config.yaml
num_hidden_layers: 19
hidden_size: 704
num_attention_heads: 11
num_key_value_heads: 11
head_dim: 64
intermediate_size: 2816
vocab_size: 11818
hidden_act: "tanh_gelu"
norm: "layernorm"
norm_place: "pre"
norm_eps: 1e-05
positions: "learned"
qk_norm: false
attn_scale: 0.125
bias: "all"
tie_word_embeddings: true
parallel_block: false
extras: ["capped logits"]
init: "normal"
init_std_qkv: 0.0262
init_std_o: 0.00425
init_std_up: 0.0262
init_std_down: 0.00212
optimizer: "muon_variant"
learning_rate: 0.0125
lr_mult_o: 2.0
lr_mult_down: 0.7
beta1: 0.95
lr_head: 0.00933
max_grad_norm: 0.5
warmup_steps: 200
schedule: "wsd"
decay_fraction: 0.663
decay_shape: "pow"
final_lr_fraction: 0.1
batch_tokens: 262144
max_seq_len: 512
doc_mask: true
train_tokens: 1025000000
max_steps: 3911
dataset: "wikipedia_en"
Each number is 500 + 40 x the weight over its row's rms, rounded and kept within 0 to 999. Layers, rows and columns count from 0. Numbers have three digits each. The size before them is the row's rms in percent of the matrix's.

# up: layer 6 MLP up, 2816x704, rms 0.0969, rows 1007-1106, columns 192-255
# down: layer 6 MLP down (transposed), 2816x704, rms 0.0351, rows 1007-1106, columns 192-255
up1007 109:482419486504506451367519468592469522484513473426484429527441469533516514544471537461496495453493444531580516491564498482416483526504500441529489482483498580547520472538510499497488524495501459
down1007 115:487513494448565597479477465465484444562505469473563544432504512522425504607485531561491510504516495519523501520511528494431426510537492508540500527509499472528449440425539518539553498416553542
up1008 100:464455445521464552502512489527488526430468467508546562501492522453520520438553547457552540550519553482569516504561553514555527490448522486527498434500445430520460467431419518490534530432473505
down1008 096:520452546529492542474516501485505555472479461469556513511560510541493557502513504494549563510482547465548507540461525444564485498508498469507545479560441465472437524551490540469493490445525513
up1009 100:453472530536529499569429497548553454524470541497428509506538582483503462504499503503419502408503485468535530511489457516525501499486504488508488597509559485450521489516408547541529430507473440
down1009 111:463490456482494447467496416520455549511497486522512482513545515592536488462556486534506490502581520490535551500511558545404394437456520442461497508442479520458483401512495467530521444442443497
up1010 098:507549456548496476492561501524525547529563536434480433510461473522562486498533505505531560486464462486526490516555506463482514459512438415475398421476484437509476501504534474561517485528567517
down1010 085:503549512470462518452455563484534513452536522465566458508447500557424495526416473475469465508517540485544495496461468530426468531537555548447451539524550481491485551472472491539387502404500486
up1011 104:516525482503480484460543477498587471495450489533441492539501487381559529479524550513416455464524594525525413481449524476553519478511501512506526480461589469466455494535480504528596553533440520
down1011 103:477505545515517552470486481520497580514452413517538464515436480528570470498608469554437473511494523527493463520562468585480457414513515510560531515527437528467522524488568530563492493517469512
up1012 101:481442470468525520500571442520560557447511536486463488529538511486457501489473514517492477521504529503532548477499556515563514542505523512470493502497529431471522494452497487528578557484494521
down1012 106:512635515515498459525479500497506541513444526365461523468504530528500599532552480545482493464410525493538530459436575496544497525474443482564498520485412557479545514519476541470495509468460486
up1013 095:457499483542424494557471520437503490503518581531514494494548526512495536533490534555523542515479456551469532438520496484513494436530489473524546501568504504519462506493477532556480505488522495
down1013 090:546489500518483463472528473435480469523535478484493486488549510559579586414494614453501524538533540448482562548502500500533504532476542476480484498529463555470475522490452496559420487548557516
up1014 094:450556527540537561470535543460514499547550531555505457489465539445508501477464506501439534496470426516460495488549523500477472528444517483466515520482472600516510483500569472509601500541469429
down1014 094:449472475536471495534528544528518461486459550491424542556478486554523408459460484513534509487558440467511518482443466532531533453514442491546441444442519476522440480429517521474476473543480549
up1015 100:477500500476464500511524442484435531446554499553546504534426571508540568451498539530516536480476484524480549491541490509509457489413494459582538492584448434567504498472486434538513553519398506
down1015 107:581447453508558528463540436485483513565451452504488516523524441441512518504527466542481431505499539539476478486491519492546558504560531462460508548493534533450528494495541472477553498464499514
up1016 099:553513533543466526473524504528506467520528545513442579500542518542544516531467519513507478517473460515462406532596515436589563550581516509473564404524589509513565453397578488512539503480527555
down1016 103:516503505500550564538522477486509623426486567497549463504524468481514511487543508536546461474431482525496461558499544468481468502495485521526541505466535500462546484497545555502458435547444506
up1017 099:433520462559500402478517482528453466466637488453573510496488532544521519422471507549476520459490445537505515514450472477509437502462493519485519490451499531519560554516448538404477536453497414
down1017 088:470471539467509586540485459541501598532498510521469551528537472562480443529432531472450493516509480501513504460459447467514471413536492518455531509435495503557438546447505517527519518590437514
up1018 104:533401546516493573443553517524445570522602462466507460538454490505568572497522524515569449497492421544491560395461472466552482532468410570487427549511526418564566528526490511512467530512517543
down1018 109:475523498511464465481493496508513460513483537475506483488493445536461501470561476478502519495533515517519544537460475437495481523477500457546533512544521455507501497433528529450495444501502504
up1019 107:540467421411480521452518491490491433566505559519531513557458547443547508498439476533530511512505490446481466505504509494508506518413444456547450441500469539501515523509554546513423527531538467
down1019 109:502486552465437546513471442467520500508466449493480519512567482438485526506451464543504509482491466567520531518448471496453497546504517515421535515471433504464556543530475425538483492534510489
up1020 102:482523494461455466555537557545447476500478526476536505547459506498500537465482568520561448522469494466414469472416462403534484495578592525439483517519481455472436500489465523528526513451517443
down1020 105:547539496412470528508530528451456501474559508479544429439503477473562493546486476507462455484533493441463538497519532461519415544448524527470464467441516475588489545481525493522519471541456507
up1021 100:550500516514452516450523431532515537504561541509508440514534470534501509483486446475533505536447530500480557510478503452439439427509424488511477545476475477489558520483518457470533518520498423
down1021 087:529524476472595517513479537488460571483438542458509537541517548441466594556452526482549475463498530514530505537531526491488540452566488473493563542503488535483541522487470520551465493529505403
up1022 098:561551508512544406452470545477512481429536513513557445497489446541424525489544510555484514518445507490508430514488494535516469519465462519524486531504494569516485520536520502453512477480521467
down1022 107:500447512521516546506572496546471538522514514521468553467533558481458504497552480477431512485528515518486529469549527474506578515502496450476470506501512493545479469500493555555520459459509485
up1023 091:435538604515467477515483534495463468483530439564466483508517561431525455508499472507524493495533573482473503479503517468543523462485552548438528494502491493493505533502514515521444429438503504
down1023 084:488547481526520501547473525483597526389448541484527485487517537538513499553428444538495491531452467501494505506549501500498525508448530434492514494459538525443552454450531558513454535504486475
up1024 090:503484561494475465454519451476505505552532495485531527488426446442480482509515550458525517502522519505456508542460497512559522511518551436551536531453507525413412448588482462460487477507503512
down1024 054:382476541506536504570430461523477549541516586536573618607472494544520475428464503543484470509462511491489448520470467469494547444491455539499461527520512479490502538427545468519490523467491474
up1025 094:485536496450425520553473443607493458509515494484568481557468540493509480440500530519464554597478547524479465592464487507464517461472490464551434470458479536477541459499515503599523488563494490
down1025 086:546484456471498490538567590561565567459539568541454527473510544554516550515531486456552478430532508443622468458526505518559433525452512457517486520440517501492541530496533546493463455527528584
up1026 101:463526459454483406560502469542435453458435519488516549530547499486448565499575546480520488522510587461536456440487546543500454488510454492433463498480456476487510465514524489534501490399554446
down1026 099:435518535450435514534485515501526569516477496490519494494529527519501511517520446538422505563503509485451504535515471533514457525555516481480489560517496515495508473471525500515548458516475497
up1027 106:549531465502548485481556539489479479500434471512468494498494538567435481444491527491507487467469462452555436484404471482577479508502511519550489432497503525497554522519582429465508491467498434
down1027 101:473492520528464520535605483580485538483486500581537513438432603447538485475478471510489539568560476466511491533508467502513500495409490511481501491462549500464535498484546468454473470434496496
up1028 093:521486468538532537533504539527471522534606494552475505465445484590507578445514468497542527477559494489484418536493491478499545496537513547501489516499576529519486434551428452489470516452553542
down1028 088:502559479485529421543442476456579552482454479475483500590475520545467486457507498511416511497460552521542588475485408545467525534492478438564551497476399487482494492444488539490555473508500505
up1029 102:480560515547499441554517490511484507497474555571479540503485551434435493449499539459534461521559436476538497517480513515446464537471474464489482492521527486556485485446497536504510533458505453
down1029 096:537503510525506417472536471469514531486518477439498492512523509514528529519468467454483517464523499516442558451530411579446504460518469512561482477394487526501490592456553487451520505567435593
up1030 107:470441515505468551511443444457524512452482471480428497500502423470531540484541516479501572576513459503443463469504437499509480480483552521458421514469502511484510534610552437557516543489567505
down1030 108:439524496558555519523438514471450573508466532432485496530488460470472447466503493492452424466463555496525459503500543533488561517460437478459552546501473522431502491357483467507551469542473510
up1031 105:443528504520526531536522428513524488527505430451463447534541469458515527477487531561484419466537495524534443504434495501462522469490445479522544509451559509513509441500452531526461566431452513
down1031 106:449467543587523521544549529482521583463474521476424513464480506520493515519483476542481499439544548499475491489542524463589492524437458493415547552458484568396485426520587475512470481495488496
up1032 097:516494526514557491485511525499479512556441542483502535494448508506513456530554562430423485471481528470503491466535491523550480495573485482456429587469528535528423473573473418529525439475532429
down1032 094:539514493501484495508482506478543502480454471528578500407537487530470452482521473577477505487493557545454524512518487457540441580537471514442554544456493508455477515504518504474491514481556556
up1033 096:558407524501532412509533509511376499517507447540458456512473477501525456537470477448467398493449516409506486505481507461455551510535606516538496468430568555515500490509481519485416527519514582
down1033 095:538484545509448499563489504519469498522464521562475531434604413490504507477515551493531493491529508499511562469432532565560520527548500469517479518487513503493555463570503493465477446419496544
up1034 100:550466504476472503523521489480395584536536461485581514498524493457515540401493519552473543551545544459530555525452478495492477423550491522506512429487498586478526444518549516507485490500554475
down1034 107:502476452427566520594574536501486495517506561471485459519592527506465492454562520487525494556499491470543418512523518474484373535502530503432488443475534554495420467536509457554560560534555487
up1035 089:547542521469488523562531516521534534538537484523411573480590523449519443554439460469468495492462514425582487505504493452494528512447533496501527522481449514479458531536510524445442522424416517
down1035 091:468505465483457422503436476529447488541516574453519470509496504524452530500491586508544479550491446516540570516553541500475484433516498481531471477479522516529591481507518560513539487598487520
up1036 091:532558533449523528517546425497442452502450479578528546519573425533487525498450506495474516506532423491490478497456509482499503444547474532537541492531492533537483504509542481512492492462545453
down1036 091:476507481496520491532456490521460506511521504477464493497532550559567517560486506557465407528506482476473516489519565494494493517560530508535455502465494611442547444498515476497473482471492462
up1037 105:519474530562418444468526511504451516559506554499435505512545520471446472570510536529520489459517474545458497506546450476440542448455506501562515477485511454485428547456446504567532494512532475
down1037 104:527466515575485469496508483486523533501518565487488487463464457524529436477485423534481515481520546524514507549547523552504568525554488425495496499494482588433505500493499508502517442528587451
up1038 093:457523431536527524452479471472494457500481495534473513471650485473513526535501519530475515483445478532469534574490490467528512475537521499444498477468488465510532463502457521499515476520513495
down1038 111:497530530443454520547450470420513479435532509474475603482480497468500500516483522515498523477514434547466554467456571551469506464489493470488491482501483502464504486520513494426486449493529546
up1039 100:537516496485482485544508513442467532468488510450490480524486509565501508475468472439530530520446529475470514487492480497470600546475465479505529523489546549499448630547485528627469523522473491
down1039 105:518542432537466501495547603556510426470487477505495475541472453470509475486477467534558495528444553505449538547552475534506410454465529416486506445546378535492441402509554454433567490486511512
up1040 089:489504504432456452512517452461461533527495428410515464444496437489526529556463528511517476580494470489516472527479458540403516516482459460501520497556483469455463535554551509530468470511520516
down1040 078:502527427508535465516527490512470430492491486532483532511541523487429523478447505487514509505529528549505500514480506453469531408484469557527515510547510496508417489477488490454418497478506460
up1041 101:519521463475483571475595530447441487541528522543431574468523546497515472535466522423474487496481550458509547479505462468516553533449463492524548511468474510591539522503453560548557489485517395
down1041 058:490453501480547460489498458460519425462511477498491457530440497540525488451556450590503529490550458547482427484471505459526447498506532393510458535505517560475447498527520514486516456502540469
up1042 103:501529437401410490441418532483498509543508483526531477547415534436551525497488485463512513481430465505517490530481505510497524534497469612483460474494511538499506534568534525461541446482488540
down1042 104:479446524521497542501436533490432459551509542505537437507495517508547495545466457460503552586529528509527513454550524572484499501499491469530441525489534530561591448491477526447506466510407482
up1043 099:541573533535526512531469513456531457486501460492450558476515519423551451533478522526492533513486462553520479566533450503579418543496510485509546524522474526488467518495447427454514485467525476
down1043 101:500573453567454476564470461498440462572565504447536485491442444535516495447502542473488509574520525521468502537485481438406517462512549555542457439571453514417510487477545513491498545507468507
up1044 090:474502480587467439528487527481496484512417507509478448493530444512468502525465521536460519443503446458470448464542558521466480536509535467537476500610458511478477598536490520465485526462528497
down1044 091:576540517558509520457513466476481546510524528535540489505520552439433392481506481519539486475509522438507490460546507545564493549498532526495459556467439513472535575555520479495498530457465444
up1045 106:510560473486544531533398475473531491495432466485549507524507594513504509584474496526506541467473487581502478445536485489520488546493512552471491498482490489444476546560435496476551485491526551
down1045 110:478506512534512455446500469507568529461518543552505463482463474613469483457602500514542522498535527550537474513522508483518507476473413523549442581479485503519426539528507523518507464551480503
up1046 086:509556528432563471421554438540515488454532505547425531457544486550523501487459576497503475546517515546539453479490495579511485502550484457541408538563488533492513494502517547501507517567591513
down1046 068:561461483524481493494531510461574521482449545491524554436555533393542456460546516517515470515551548468478483505533457492449444455472484464505541518458462434441502426503472475454461429501477508
up1047 107:534539499533539494507537540546497459497514516518506483533476558548545550465428545498540463513489447451500575506418558454516471520448540539462539539537424508516517544513598471521461504499516475
down1047 112:539444514453493486530442504514471523525517458525499433478500549514457486529451490538519480530510599505538526529510516497481568527552523433555479531557480517474494522464487495488501528435523460
up1048 108:513390531426470524527476579518508445506549526478532521498529453498499534499418535488560497510480473499513473535508498431415518590512473484504548537488506522562539503549547599491482462564510518
down1048 108:499458552577528500503500457491535481480452511576460490529465565476428489520522585424547445487505487475520451511515449487488483501531547547540456515485613536532591506502501412472467445522559456
up1049 113:494488564505505536516515533529549537491523477544545529525472444524428433421508640454568452475444553512517513498481481522481476507544555541466496514476510451540490510542587548548507513424509513
down1049 126:584561513514469490466495569519608425544493517570516527560538451479550489442477497473534447453466472483538439532514429468496507578491482443496462467492529455477466540500455476494446528452491554
up1050 108:468467410505474476566519525518496477519491535533536503464515480495498505513518514516491569507567442470517508500433487438486499507480437466469468446400435509511538456470461496480461471481607577
down1050 104:508434468450517483561552562578546426555500438538463439536469476468520492500510515474513442523494540523523582548526482500478449491584427435502495479480506561481400488507522559476482460532481476
up1051 096:445465499508461523474500415445467530518582408509483488494496478470498482471549491502543483486494553496446507476496409525502453459546423511490518431529571492536492560509473526500510500512523404
down1051 102:578493506559449511487561454483526549573520471542467469469417516494461504570546499492524482521527567462482617443521436550496460545510496484496525591477502500480559485571516536457545422491458561
up1052 097:506531541468494497500555480499497452554515520579484520525509524470549540540462480518527544570415456515501457476494545444528526503530525449469507534496486465509475523448563537504503479447498495
down1052 098:519529429523470560487483442395497432512516502521479527482501484526510494439454541505513462493397510568507543445553532507508484560609455498512552540550487483486533498493521489541566491527492470
up1053 104:505472510527484513465560485448571501482457501528504454507455451516433461539491492506494521425480587514501494502527516545522434525419545483468512474504552480504501457465513525471531490481537528
down1053 107:545505544502479533496464507515473465483521564509551485482520455549563586493470514559507483602544445500460551499488499468518536495499488457514547469433463467515583471550434566536487468423510483
up1054 109:534478462492548509499461515468534486514459503517550532512438509453444521503488484456524558469480421469461575492537525477495468464478480475491492490514569547460534528440523502523451588467471509
down1054 105:524491459536509387495499433510470444506474471534507491503474529513519517463509456548563528554549487511492470454501547451569494510509473586455531478445538479547511501449542507494524556548528456
up1055 099:447490467537511495518507504523510511532532551452468441497464477518477550513462458570535519477473539555522485462477501524487505501476473500510545426559445557547468504518555456480499404439488496
down1055 101:601485527518493463481504527545521517485525396474534531425556492441539531603482487511497535436501476480471478518506450487452527451480507475527441534529496472486539498443444463533558484522506482
up1056 093:489483467485522486516497451453479539577543412546501482495509476515499508493524564519513524491423439505508502423427517486509522558528510401487482442467543502515462384495482564552496473482482532
down1056 096:466461496539509456535483531520462541486519574448470525489494486481521479507518500444473465443475490493517514501429513463542497439505540487436448480477502469481436484458605497445506518574491539
up1057 096:515431535510475484495479395527555502501517418517458523526582509433468514478495498546497545472507541458510498468516560535490455562495527519454420402486515470507457595507566476481554529540524435
down1057 091:461523452441526510482505546448451484419498515491483523427446465461527527443551497429465453442549484540466402477511481563524513441491494498591475541389494483491486458452464525432508445468442539
up1058 100:524496510568435443430514512506496480466511527520589460414490513516535519503489504563514489500525490546578435518480473505523518537468522507462470550510468456506438530508449468424575487508528544
down1058 098:457461547489476511572399459521508491550498529427458527527500392466475515527535491444538569502558470472422410527528530474539408422505425488487441412447442540485467464489536502609454471536580473
up1059 101:531544571490534510405465550526510468498391478436534464473463475511488489548487527464554462474497476476517542467437571435512511476508521524550464507533519556501422475538486479410408503509505497
down1059 113:491366531541504522590486511508523575525520501516542551528579472472521565474479502536469484382505463490461494459467548547508427493502498550496506509485560418433473479467500481536520558535509506
up1060 098:486534486499528485503577463529513524533545451438548485533536485523496462452518474429389495566472563466530493437446418517536517519437420432534508436500562471470511557494533505515481490526510537
down1060 104:490532550472482531459511580527463516560468554512511459460525478502459512468587475505485464519486547439446528540519542519467452572522462584501539512465467498510486486606537429524443561488441506
up1061 099:605500434519545476465497576474409611495461487467503500482443522537487478504462507518560554546547449455486462535508481378522455478482491492542502498479512545489533480505549528486526529497468533
down1061 100:481508533497475516495494516521474407482555450536556439470512401493543443459516460481500431529498432541533511462466564434520491486457473422503365508454467514450544533453516497456483518497572482
up1062 105:503478513483537562544485571522536462467516429495566494505462447480547526430442441529563546450562444502468481536511532529536456470520438538439492545463569469506536417461474424531469510492568445
down1062 106:529489467546548522515499486520467440484534539489478484520461568542476549498456503443494478475505479510511541487503487551465540531500524455513509505523577470422526542448546490508533508487489504
up1063 107:536539528493536530487570485515442484516465466498456507524564509476529526496470543472526450478485411530483469479531505579483511562512494467514560479461550508534567432498519557497527539448524510
down1063 115:501471515571584511471508567530508531545434409462470499442434530450460558469513435532469462511516580492514468514454526465560508511515424451523548419534537517547447484518478485516513492482495486
up1064 092:515512496504482521382500452564487547509485484477507479516483513543464531465491427533499526456602555533477423480506487503501504499520562600530459509518462492496415473440451427552468525451551450
down1064 087:515538559497534476578546558516466488569468525513537448440499447446490481522460471463532495569550494469437564456567536528475450473567513477527489453490463509473482479495529573455530533474489464
up1065 105:551499556517487522511458493557406438537473456476539530542514562503462475449512483552523448544441447438511562500488510422514517490538503488473581491466478488505498623499527432525514504542454477
down1065 112:451520505557510483454518484515535537417500533464453488486465466505473388480536504488531508528533473497444464505508469538477458566561479543429478439489500451518513560487525527531468509479570537
up1066 109:537516524494562530522462590495417457534513547515537527536552566551538458471468472508524464485522460511515498540489521552512447526507536452548465494449513545499522508475498494473475462501440508
down1066 115:504523515530556437589556534446593496508537478450475518501476535495498503487526478578586528528479473549582496543503573452464509533462445529501450508515473492488449470464491543481500473610531517
up1067 101:454492435537484537503594491558514514513482434501522497507437524544507456517519450463419537514423515512514508477558508490510539567589419555511503498566500535477519458498496519491452525430481489
down1067 104:554518475494485556502497425548552553534477449519557477530504452534507539466438501472534495577513566566484445525497509500456606505437450537434518495526437462493471509521504546534508465461426485
up1068 097:482507556549550541492447539486532540544548477448533514499498450541501564468486561557501539481538473536465476490526437524486475510545475504487432550492475528449552518542505434493505446477493492
down1068 088:490479543453611504428441540433516452489524481494439476414474501531469530531513507457526522474578549513502563472494554527532550441497514470453495470485509462479498447494489533486452513495484483
up1069 102:493536490452483486488524472450416516518470484485577472477490448498507424500544553519482528515497505501604489381440494475431476417506472544493524502508601560481502462575524443531464489485542540
down1069 104:528501523499428470580464541486450528490542493474517474466559574435513514498471491469477486491462529587539462452521543489465484523412523439496481540563451493567545515528582475476456438512474485
up1070 104:401473496446487489509439562558509442524523528475559518496500481466471508549550574508528462511526455457516528519484530486430502484450539518521547532558465522482541470476544441519430531540519496
down1070 109:479506409504532482491428477565531561478474530533417467473571513575443519506547491469465435509517457450466505460582420453451508532454496523489589491508469506496458498472564472529470511616466558
up1071 101:486469511487500487510535542546514548505527498453476455488548484458483480499529529471474525524475567555510514543536476437503492532496412501543506467515489451524497522466562496538475485532455582
down1071 104:551459477548547441461469464520490480451493535570508471489508457516485454585527478421495499536479537594559485486506493462450513478542470527418543519491451495479469554549488473436542514487544486
up1072 092:504505522528428497521443499503567484598494443492631457537509459483522460428467556503483502480456489543529465562405445498504524499534537542517486427419553452502510427547474468444465461512509497
down1072 100:517538500440535480553531455531523505494465563478462515443545494466544456544605516510521520492541505498484551522521416513532523523461449470470455521488456524530534512457507474518477513529478529
up1073 099:488462561499493573504536522454470479411520543594506467446501553519522518454494465535504488506414403504512550554479477524511496440558424497485399544510541519457454585486533500515508509499496469
down1073 106:533444415567516516526407448434426557416522457557583453497514478527562490510576391528462510524546454519461478519464529541533435507449522425453503441547462501493562458460486502521487502582541478
up1074 103:472461420565458537511503510457434515536504544464464481580515479512501525474532623566450471488446534563509557554520523470520479487499500450559428432550517567573418501488535508615545502508559524
down1074 100:550491463492473469515580512449471560496546481469540510441515476483529528487504564460469534485491449458551524518521573446543619460478474545533503551464461492515512529585516471421534529504582493
up1075 104:531530454416538459492526555468442547494496463558498486523510505465524445519549513536541482383535458480532516438430456507555467533533510460498531506574499442472502431495466531481441441511531551
down1075 103:528557478603562463546536476535480525481466444434472462463544541444459523484485448412453513474556526466442473512466499494592579495498454482538516421478617467474493533499563534491561527525523528
up1076 101:543480572441556526422494546560517483537555523503523504522464490479484470494509464453517509591536517592407496522482535560478519455496476556584519498551486574451558537493391473585471519492532427
down1076 098:496507460467488485408511462482500454497540503487537478477498453484486527507475504562514511482548518459539435518507429546507518462545504528435528518548510501518514483478529466527469496455512517
up1077 095:479492449534458531513506470529476499482512475474518516492463509571482439404474492560452506559433474473492522536540502497473499503428570477531501453541447521544485551536516459461501442441528478
down1077 094:548488466504510487461598475455520515526511539502587588522525506493508562451554551473521489435536469559445456467513460448508499495527498564516480550529520488456422534524516524509471539504472592
up1078 102:525444453552452462458571435490486462522492544489518502456506564510407519404497517444488508542497529493456458500526509478437507454511509536580455514477555481485508471545462512454499595447499479
down1078 109:494495473478519444514534501577557442491587503454456465561465499494555510527526517548430533418466411464526492517583452467475555433441583501569437483499567499562449439498461483499528499439494553
up1079 096:456405497502534493383547527507551531489485507517554535465489581468463444547547539453521426498481508515485492495541448445516495462512508504509491515508493478552560444498477524485544469496579504
down1079 089:510518558515542468561450416428529513558478511475461543473519537489566473448503542548532530501466504518465541530495470544483466512564472525552508498520527439511493561467549530556483505487500529
up1080 095:488469571531428460471529527536521499550505490544448546497532495524414452437531470490497518488508451490488486465473499379534540525586515480536472476468575504480476459518461554530461505437534514
down1080 095:473583486542519469513480463452458534508510530496516500536472513470568487469446514455490464444463476514507542491475459535522530501477558543525431504509478524472524499538593470460441489471509575
up1081 098:459488544473528522436562437488554462475510521542484485421497527467488561457477471546494464519472512529514509454539508496487517466531457552518499500535511457548486525527476512464416441454522486
down1081 095:425566502486479470461534533607475447456585467447515460530524537507500497537406522498474429506499444465442543505467503482580508488493487477508507488524465510491460475456462513466546533537500494
up1082 101:531509458551498452460586464467467526490531488528528562434424536506468593543490522502473531457472594456436516463390530433539534478494511488414489513517584442454446530485600532514501496508517410
down1082 103:574486435579483483489573490484510552502494499482513449484468462545519473456518490508537490578481472436485492494545461457529490489464439476504436430587492561523490495413546471465466538528510502
up1083 104:502546477472508505465498504489529473484532515459573484498543568544520465597516539533533527551513533480470554464491484555464514520462484450557529509495472456524529502446488567516437616550460506
down1083 103:485477488465491501513533530557497511504423487517455480491493470507480497507452475517448518480563576519488411542487471496522479484501549511505438498524498525562468472513482520464511508484439505
up1084 098:503519451478456459500534405522530461511527400525491539484425468552432524442528518538487540577455483494548493445487545511561566563413474442542482519439452455561472503465567470460506476457545403
down1084 098:557531533447486490504484533451497485557484549511467507485520481482551532496484486525453550482561489514553483459488441436600442470453589423586482482516480497502578541454460580474541430420461527
up1085 097:507483568492553531503479588504535442569489448533549525512519541448536494604465511558501521492423526503536575472536535450417438515452565549514515505531521514621554537505479524541574440520460465
down1085 096:463477498570461534518477518506520553509542543418521526523478510502556506449473459460480502502654500517514506539432608541560407510502475505430480496450480517477541488543538467474448516475578459
up1086 088:490470484526551494498468451520510492540511495503512459515518502465513557521468514526497496495515441548479521490518523510558499509565540443486419473491498550495458476406549464545505475489501558
down1086 081:529540546553436455542499568417533454488510514586441467411533540525533521445484456418533508448483477560453524444433520457498469451497613590534472555535569528518483497471438480513532537505479513
up1087 097:515508425516431533509509514506522457521462467612545540415464481559449492490574553513520526502524535544510481497567502517480547533498509491500511457506524378471485507468412522451527509580538437
down1087 092:523526503431524473486502509504554482424476470451536512488538468527523491514465478476491494545480504425486464489493537554544450485558509495495480539465422596455456460515522461514532550528435492
up1088 096:470460458453488436495500493452531452513542499575498489476499528497419459416503520458474475452546467441513530515514469515507488507605495482537463543422511507526527489486504509539485491516555533
down1088 101:494534517493535512525517502374518564501553511518513415502566542431427490442533476494521512426562486509450568477480472588555556505431575446526509546464468524501438494542457402512449500474514460
up1089 098:433522476519440533497476492449519558487527499493497526500573514524504549439515463516547531464514548365566459535543479492473464506455492517474516512469466478500547541568471528520509507459567460
down1089 106:485499511498503564544512517498482465454536507510486538483537501467503528489514568515492526524492579515473489581518451430509463452441459469461556544444529569493494507515521519524557426529545494
up1090 097:516501546453464453522471455561484358527495440536475468482548560597497457462496527494474455501525556553578439498512501466479447482528516488522562499413444490541508458510500533576488534574489520
down1090 097:383516450471580493504524545525448506532504525413472409532529478485549552550424520506530476509505524506447500562495444524529553491565528505506521526523539501520552514488459486467454510442476542
up1091 108:494487476513488492467463495460488506555498464519481483552458477478474512478462454515493592532469514536495539468481481478580459486521504495453571427462537556521541509492531486425521490517507480
down1091 114:435459502578467498502497517467458413391517528554556441477489587518452580531478472477423473537520560514438499461500533501495498489433443441554506556610409543594551498501469519472509534452455536
up1092 096:431541486447509469383459421522539504443480489512463554457517448476454570561589534533534532508454493492487534444531452571550462437496503501463494505492441481457544489524496563546428506548503583
down1092 054:458476570527543502554512512399508468457528481555532504499502568509596448496507515493435489555475546454469438457515522512494464543572531503543509516436493507525482486428491508504491466517540444
up1093 105:462511487516529531428597502467457582480470481550400514477546555497502488445468467456506466495497506473519484499572480436516504474459476477535537510566439552533566494469484532552487533469501490
down1093 105:473549446499503451599471490484466500487485453520505548487454446483518507500532423454494474571434490442490522536489560511557508514492408527526535447488508510480478548480566506476528613507527481
up1094 096:443468495500537529501483525489443495506512469489502479489495511530505531447528485486488525558562557547535444490578432528493492522549523468512415423407543423483466485536527491519571507489484483
down1094 091:517525480491500431444469531502530482567505489461487554484502472466510546520479454453524536570496469500478531457526480424513515496494479461565568489560455507514521442496511514503504498469493453
up1095 098:474414492505460576517511498448525511494562512434526551524490461487451472408462535494448534466473562466486504542474499524453456484502519473529573513542451535526516459500495519494512506498583439
down1095 086:487554609507546495520467528531508546473503515380453438498496507534536502455498438394551511533540513567525527510517488416480508434534525544428480499435552512448485503520536454497487513468517479
up1096 097:456429542507574485488526505496526520567506504524500518528507492481525512525533497461484536443495509413439510447488468464512484255442544385461490491498487469529426441493413493547497459493555529
down1096 093:536527520523470512476461435438508498460529458544502460599451550426519532537531482555478466430504490487464489440484554509488483483490473509503450483468549484512523440519510491579486476553538536
up1097 094:543555489467507392506539488491564471506509375553507544462462483438518570487483465573492557511541583525553447523481483533490568477554524396460538516590526505470508534484472533530558493530457539
down1097 097:529514490458545437514544494516551460506425545472449493359480519482569490489455573586471490450490627467454510536467467466490577559499512564518430486465559495490491518469536482532521509457499458
up1098 100:469542569514426509567456483530479451466501480479513540433487451506439473504500497420481528542515444546465464486503517523511479444477538469520460412508538457566476552437459479517538485489498543
down1098 105:470546509471517466488506517516564529504518558468503493467549505545466516535540444533525548448549454509514475453524479504450501522477473522524469532488432450530622501539459518469458478598508492
up1099 099:513531563510525459502523461542565524394522444441559534522493465467491525485426491516531518464466587535437423474539494517512461498479575492525499502458476512448456469533491501526437487522547455
down1099 101:534502440526433504529444547519496450553491504534473468551512498588558419475510523566479472508490422474523514536431471414535516616480508520493492565472513575462568589464427537474558493450498563
up1100 091:464422511541487517485473478449496500474567504476499535534506532497476507502567484516476549445429478407505558539464458524529512522486497543452466474527470526492541536512452488451499503457535488
down1100 103:513557570481522513529499453505480517479535524492508506523406581487490538544519470533442476491515548503496428488474472471466530460487489581462444524533455502523546478495530564474456524505532469
up1101 096:500507516501523438448450537491487543533552532443510424502475460600486509439541514481507605474592516527544425521498473490486498469528500432492448526473518507459502500507561559463504481546538389
down1101 084:422547529533529451463454532528536517521500492498479494566407474541494503505457557470462536522487463404500477483514549527478491506522484458527514517452508496487531457489513492477475427444498513
up1102 098:489586496510491470505478488463533569535535523525502494530465627523453467425491554518444485537417517508444451521421487453501465468479510528452481554560460589485495480496526490485507523441528457
down1102 100:479464470595509561413501540494479521508525529463492509523489495467482464525518501536466540459496518479639528510546546496522503491519475524567499474536516435506546488519501448593580507495532454
up1103 103:546530504536551490507530473466531460536547522469497492519513510492539468527518494546554505569468513485550496472531496536579546554510508473517478457543478541547471517481467456501499592455611494
down1103 106:508515498496507543416522459582516465502533532526563473528588488502447514473473509553567549579460507515449565500533452526496456534534399488476500537538435580507471470432510500530464433481564544
up1104 105:493498515504489520510393505505453471487517505495482492464501493545466519526501551480510575477513414546480523494556453525481561418497518485482474541544509522500531369557535530477510493555572469
down1104 103:490495491507466527521537445508494542558499497508516484513485488504525499553428515536510495477514498540391549529483505539534492527507483445513497556422514464487523465520503544481586514486480489
up1105 102:456488531536487434559499492496483534479491504467493515537464536497487440507501487473509469462554533457430557499497474542555565487493539506572487542550463447477468537495463439559462515540524519
down1105 107:508506499540478567527450441464487558572532542562484532423505434490498525459446459456514481501521568497594556511453494573509476454519514556602533517430458521531531527468493510455477542515495520
up1106 103:513498519474389500502525494588506411591509485516502507523502427501533470467463503481468527542533456492531447521463472500481469510450509536470451513535488476518489500529477454520498479516498472
down1106 087:517521441493506547549507588427438489509505502530510521470499438418513531507510504478592465503437532510448490419497473563572456596480572441520486502508518508501566588529547490470546477544458556